Part of a small language model's weights.
Architecture: LayerNorm before each block, learned positions, biases, untied embeddings.
Each number is 128 + 24 x the weight over its row's rms, rounded and kept within 0 to 255. Layers, rows and columns count from 0. Numbers have three digits each. The size before them is the row's rms in percent of the matrix's.

# v: layer 4 attention value, 64x64, rms 0.11, rows 43-63, columns 0-63
# o: layer 4 attention output (transposed), 64x64, rms 0.122, rows 43-63, columns 0-63
# up: layer 4 MLP up, 256x64, rms 0.104, rows 0-25, columns 0-63
# down: layer 4 MLP down (transposed), 256x64, rms 0.0786, rows 0-24, columns 0-63
v43 098:131111118159182110130110094154077156167146116136128180136122118096141104160130116117122129156116140145106071132095165105149127111125125111137148133163154118151126099152130164112119129077105148
o43 103:170117136122094132143140121116123125136123138142158117166113111144145086137103171067122103106135170201145124118124086134129115155139098148134126128137119126091130121146135099153093122100177107
v44 098:145132131100162118134121129109147148153102161151098128144064115118200105135104134107155164128148109139177131144125079109174148133121118139094155146157134088116114140104121142118105132143128133
o44 100:137142138153091115123138123096116137095136158120118150147105142087162096133125161161157128141162120110159136082147152133136102152117107110071153152087167150102099152094131117131106165147121111
v45 107:072129119091144138110120153178126139207114167162133153144100101105139163119098092110135107152132123145147127105124128152140124133106132164099120098123115106124146115117126161149120114111113172
o45 113:116138153150147156129115102114089129102111174111093125132097114172105102150156142123185146108136104159111136116127149158127138134122073113141159126109171079106125118109084128156127156124145119
v46 100:155128122079100112169121116124132137139136127139126160139178153123108129102146117147096107146129112110073113093152131154107110114110155144147101076117132195132154115153113091142111112132145091
o46 104:137088143106099118176118116139090138125124135106108141141171095134109149118125116141108159097111132136075141152150128132111158093135156171172136078159109126166157107149094144105111114114118145
v47 091:135162109110146148117113145079169177133150109151100140085124129135128089118120141138106144118129155149135112154121088107121128136063162106090157116150116144143100114155102163116101112159135107
o47 097:155159134160078127166110149061127146113147133101116132168127125118124100073137171160116141170119114118150091118127117109117121122144152114143135121150129156136078144128087133138124153149112097
v48 090:136094129180138108083165120114117116090151142093124088094136127153149114121127085144085143142142122086113115161115154116151156125158144112134140136109119141118138154070176160136126155111135121
o48 090:140151096120142135096108133112203141144155144166140095074130125108133140159089136122099146147133160156116115129137139115177129134104123091103096123144097141141123110087156104129156098119152118
v49 091:080121113127101153104142137143126128096126134123152096120177097153140089095166103131078135128118137087161105165157126149100163132154126125135174093143104112123118089139139135128159139145095117
o49 111:112155146117134155075092144128152154167123139117126118112131126202119104146103119162116136128119141123125111126121118094142161113105134084130167143110102159147124121143124144096168089128135069
v50 107:134124144114132127141117147122173129165150119144148098144133153143172148140132156131113120081159145108134190139162095115133092148109130090132077155138130126086167100107085125107111137148145109
o50 106:136119130189133118141126129119094145153129116086138166094128136129120133097166149133070130093109107053132140135123198141127111123125139132105114138126151152137115124101114163147100155131126129
v51 087:113109105177107106097146121084100096113148137127140156119107114130136100117124131114159126175116084120091121099122121106121146125167133168154108092110145113124150164077154115122108138179146138
o51 085:140149103092131128130138122144137166117133130158180111121145103091152130176113078138157103162129135159120117119110149106159118123105119153130097100093134129155122094103147089142166100115138180
v52 105:110145142109096128115147131118165082136101087130131079142162107115145133081145118116076139165157114115113126141091147170122124130118147125133138112089104141142185124122135188140151131117120136
o52 110:116149163124119165103068086108168138088096120130110124101104134135102156156123156135118150114098107148114134121139170167137134118111124131162116130156139140161108090125127166117165089126144095
v53 106:125127133166133110138137100120100123153121097121079174148110117098164096146141097129173125173117114106109107108094164107128173120132157118150160113116180121158127126146124161090142145138115110
o53 094:132153116091071106145099141133121170112093109136182117159120115115155143152061131097152111115148140208148142129128103118146119131124124153118130148132105133124114100128135120149126122111161138
v54 089:162078115115153120128138104122098116141143109096071159121147110113126125096162133161180145115088154124118170107140143107168148111110128145141148130126147132090142154089096132117109167147140144
o54 091:131134103101099085122161106175119156138166116118165127085105110107150142144085114156117122109147129125166119153127084150134095142111103159148136133143108120161114114112126109179099140149163158
v55 098:107134156134109147118116127133141107118114128146125093085114135129122180175109100109149138146181140156109169165105131129138110106140135098100100129110095086172105130150158188124130107129122146
o55 107:131176133120165159106161137080147114105088114151084123135111156147108151118130159095134137172099130123138170123109169138101134149141115111101108124156137122064109129118114123126162157107120131
v56 105:167119156130095155123118110093134145135102103154115162108085140147080145168103162121173080132123129114167128127132152093093132115153146164100116128120115118147101100144120140098169134135154119
o56 113:129140099136106126124176178103115138119129104115155115149140152102108109128157111088136142126152091149146158121099114114085096105136162123120139114129092121088122165127129150131173147157103189
v57 090:100135115140146096145135124157088118105147160086126148134131103126173112116147151119120120174145098134101063111144116162140134095133092129127142159129133150122137174129145069150091117129118150
o57 097:136080148114161113108129108178125098103111158151118135179135120134146119138108102162129110159136131153110097115152104153179138116108110140132097098113148143161173111136153085099102123093127120
v58 107:145110121126145119137111114157117140133135138098149129100154135130134142172092144128139101128176085148099142093136124156141141086130147104141059165152120131123157139146152062124108085120144115
o58 118:141101102144152094135128126151130100135139131122102161185147125136096136134150110101111134117113139109115177147141144161171136148109148130106081062128132131108147137146131078103113144092111166
v59 097:147143163150129111117134124098137113113111116080073111095120115160165071147169155131126135173130142111117133147134113133088129149164115139126155108089151171128104150146117129108135119175139104
o59 098:143156115110126106108122120120123140102081109115176113146157138102146159115092137196098149150131116165139113117146101085139121107116176117133112147126114171136127107122164140128146131119070152
v60 087:131120137126085116097118160110143084157148154122113106154138143118168116108144093124171143123156099097079167114136152148139161104141113157151097094107140166112101163114128137104111132110160149
o60 095:137123104096166115104119149138140161110132134128154143112114099111108174129109131144155156115080171134097146113171148143137129106136101153105141141132130118158081083089138150143118118092117184
v61 105:129092123146166116123112124171111134120130162151165096117148126100124143134097119149118158113157140140156101121147122125158145112115108113108135189132108140091125112059149137131084103093102162
o61 115:129091119141152133106155125122142094155161154143107124113103137126105112135141141099114158122136135094121111160138116138187109157155066079115136127127174152100141146113138089133114121110183105
v62 097:122067132128150105121102143166120115173143170102131116127176119134151173181108116118104097097120115061122151116150142133140130144133146130103096149132127152100146111105112106127140137103153119
o62 102:136095117185164109109143141161093125142160139081133105095137123154099130163133138103089161073114123132098153133144130142154149149112158101091118106139139105125154131084111134150119146106132148
v63 101:132174154094112118109103159135159153113150179143150107128152095103122127156155155120091116135123097096151122113127097197105124158091148109097126157141123136086140142141104097146123129131134129
o63 092:114099149214138130117105115137107113119117148080089134154184117141120119111139098165146146128102107099108092121151124165124107140146161093113124102108157132171137140133117142136134129121107112
up0 145:125157114100155141093149121132150135138122110131162134121123123149122132164133124121093160087093166152114180102105114108168130130091144146124084092132175095131097099155092161128159139115116135
down0 132:143116107162103154119122107133125086123127139103096128192091150154140108103137125149161103116112142158096137117105153147090141119138108133153194138175137139139138110128082088104125116124148126
up1 119:151140131165143126100142151130101107130145118142147158099097158136151082086134127113117129167113091080106114094109148167109187133114148117133085154115171135109126143128095133120142134128105095
down1 127:113138120114090141120117159164143136080128118121084101139106110159125102167130104147137142109141159138147143164133114159105100130148144144149138149163136124150126167073068105105122157120132087
up2 098:132120128160124124111128109143153139114135136105129136162157124123137126093165145133129113103100098130118090131165159131185157108061196108138112134128140102099112110161120146135143121132075106
down2 098:143162122156135156141076137112171161132085134105105145158133101127101132089119145139169105098092096129119132138153176170131115157115161113136113123100105142119105096124157122135145097130167129
up3 145:091140126112132151153133159148180128105125123177163138148143172123123100122140150127136118153142132142106118105097112082131123111133129097063122162102090137095101133130129165120164136091144103
down3 135:163114092084100143131150152133123103158117144108122155110145178124169152084090133100149113136151115162103138110129107135128114128059140126124120111129142147095158127131110150112148159103168153
up4 088:124169104140162129162118138147145148092109113137144119089072129146119132126161100137101146116145144170115104154134135086127167135107140131160104139094115089173131154138133176139122129152100095
down4 101:090126138133114129145121137100137142140135107116119147137179109132091095149118193131141107128100103138131168106163099156146093116120119105114148140154131188092121100116164091143107129105157156
up5 006:104091106097102113116140074112104111109104071108118121118090100102114114123138120101109113126095128086110106117094110114116086121095105118113094111094117095106095114110093118125104093137119115
down5 004:119146139139125083134058164148153147127165184124108128152154122126116128137117066161123125117152101169128129144165138100096142098157115089145137130124120122114130142131146133104134175132107119
up6 082:116139179109127100120139149155134111120116135156120156195091112141149097116132158129162081135175165104144103130133118119141133130131133118111137170079101139076141136128108137136096153140135101
down6 073:138159056099134173127096134109141122125128128110083110102172159133127134147130097087103127145122096129129170147112147155090141131140074136158129101149174137122098144118127124112153129135136124
up7 137:099134125114146131108144152138148130145149114119172130128114147103138123149126175106077106113166117124139139109151121130146131119107184131082085144144098121121116088114158152113170094076128166
down7 148:146118113104127132145117120112093151164112130123111151102113110129124134160142111161180138128101140112137145136103119100078066077153115104180127119142121178136107149132126159132092158128161133
up8 084:117138163129165134109117086155121181132125159122160196099137119142104152108114139135110146128111105104144106115117155123154141154108139098104166129119156115112126084150102118116163114167087120
down8 063:113141118137101130137065092106159214132083115116140149146146152152149160121111121141110128127121148125120108138129128155102100125125081146130142123138153127166151072101120115137148123108152133
up9 125:083160109104145150103153172099167137150144101139143145092126155127116138148097122111101067111166114156120124132125078121122129127124163125113117152138114098072136098128118095119147135125143165
down9 115:149095092126127095159100129161116108161148143107136086160147122146108131113156106161142120134100133093129127143127147134098132128160119092151088117118136171150100193132150144122080141105097121
up10 109:103152148172159149101134109124111132133080148098124148122106191155146129134133136114126157116101103128117116126114161122098081128135110102147118122148140133130122119141078171104193141161103116
down10 099:179102158128110121147100149156176126109129116129107112127143100156113139125108127141131113175130128132139080073194087148172138121139138138090137160122135117126144136103152095127098110128124109
up11 067:150134097118176163152135139114194123112095122164110106136132127142121109093145109151144102122127150083057145119116110114157123122133113106090148131106113117102147150161115143122128159167104136
down11 065:108128111070131094125116158126110132128133111113112155142136091136147135199090136129141077118113169162146160183148131156127098130145112116168133114139132104127128115094135141141088146119111139
up12 158:163103117125150162108163129116153126135142174126083153108114100174119093109154162087097134126125126127125141101121126125152135136172141143120138118123127151063115154154071143117100139143101123
down12 209:111120112099106162103178127142110104117159111178125132121127189153122159124075133123133127100155110147115156134127099117134096155157116129119096123164106129081156102138122140109138147127154082
up13 126:122107112097125106132139094153139142176165105123159117113112149130139163100135135150122153144099154169101142096091108076187147108140130180156106114139129133086133142126100113113154119118118135
down13 136:126133158183115180116110106078143112163069152116136134152107091146123134103135122124140147095082081134116115096164148122153131123113122120137136131116119147122156137159157139127147076115131142
up14 122:151121124089116148144159140137139140108159114165180146091126161094124131113153114124122084094121107159107133119089133084165118133164140178142077121136133123108148088159139135109142126134126104
down14 132:115088140150151125123102137105118164183109123140117122183112118154108122131126154145168135086122158136134129103136150152126136116116080115160154127071106145105120114100147152151093120088164131
up15 065:168164134115114143106136107129126135158137133153191112111120113167098124138117165110119162156148112098094101054144134120132126136121121158123149137124086099146120141118159141143087087125103135
down15 055:092144114157111116169093168143116136099091115098134119143120112069152135127111083157177133095105124152169141179116094118122118118136145115127135115126121177136123100120158131145141130117164135
up16 003:145169128174109159097121124127118130162085134099144143190080112160120139130164125140130149138137123146142153111180126126123152106143115106113102144108122125145102107135139064114114163135164131
down16 004:094115095132104104137152163114149123115098118120132083074155120121082080109098142111145145102103152084145133113068151128105077155108132114128132118118140121144113118113121118134138086110109119
up17 108:154147146172153165125150137133135132135118149131123116129151132154103089118130135134174151164143108091117115105104141106106154142131140060109140151085154111066114131133106106133130101126096087
down17 080:096137136135124160131115196145170127117118158132094123124145159173082103091124113123152121079147160094112134142100130145114134152130103101139093123146109126103155111123093149148106146165116111
up18 122:111126100122140110066143132104128104160157134131133140162083156099114138153109114131125163174149078153169155132124106117158124113122146098112146158137113089104145171133125146143090123149106106
down18 113:071161136121139102100143149134128122121117096112130119117119110114093126123166134135117159121085093116138094159168170137114122181163137127149150101146117146182151101152121112084126112144108146
up19 079:110086158133150134112119173142081094130112137113086163125135149126154143130126185105163154094085154071091106138141125118161123121125131086138152146127121118144109124144112147146134114125148094
down19 077:116136108120132112127128083106180143140094126125183121151128085131100112126150064170109110168124108159155132103118133158100127106132124189157089110134151141135142125124137120131110112116120154
up20 063:161155087134168146126117120121140146165124136161150112090124116087133165084149137139135088105143133103111121091149132111140138128110127109132130141096102116101153114168182167128134136099133184
down20 072:093140103070116111113128170161117159125125078124164136154128117139118113156111136128109125140131160175139149166121133130109146123155125122133114154145151148158104135074116099137146101114163070
up21 121:137128129090101175129117132148159150127125117177131179147129130125137136089110109131080168170115124143133142172137112093185135139090134121143140120097125114122093145131088115128142104096147100
down21 120:146132110152133069125137142137126127120161126088152101110148097136087115148155100140155122102126144164090124096169105124148117112092116114119126105131143131135178117109171136126096167118140185
up22 094:165121121102103099123134112147133139147131161133112085132144111151126125191137122093109122130117163164080091121109154159107148099119159133152134150121145101115131162101151142152169136165081124
down22 095:104110118146158151122101162114088144087124109117124163139132125112128135102102150140148138157130115117154177143147113107140116145145109128091162110128095143175127094134147122150072084086166150
up23 142:155136109120107174108154160114143111122134152139114125113074128163127115114123141116152124151173123106111177121089094127104109165121127112099161131107109143100123099129117132126143181190108107
down23 129:110094123116115100134083090144104141142110115123135118158171099164146127135129136129100133138096118130112136132164158114165164114139140154171085143152117107115145168122132108134104106062145166
up24 077:140084165094096147134123134105146157136108125118161127099134145164130154167150141103143133144148145107124111112115187096155171118114118134152162127115115122088109149130173146113129082089110149
down24 064:128153099120111141150090115125100167101093130113100128118111132118111081110141115133121129101128115138144152127160097155113103103142106153155138131167145129179148132091105102173143143170189114
up25 096:157087183134203117091172140159143108099106130128122129097147109141094125151134126131085119115112117110156112148153139142157149114143110165139151115117131145131109149145110104099082111115131144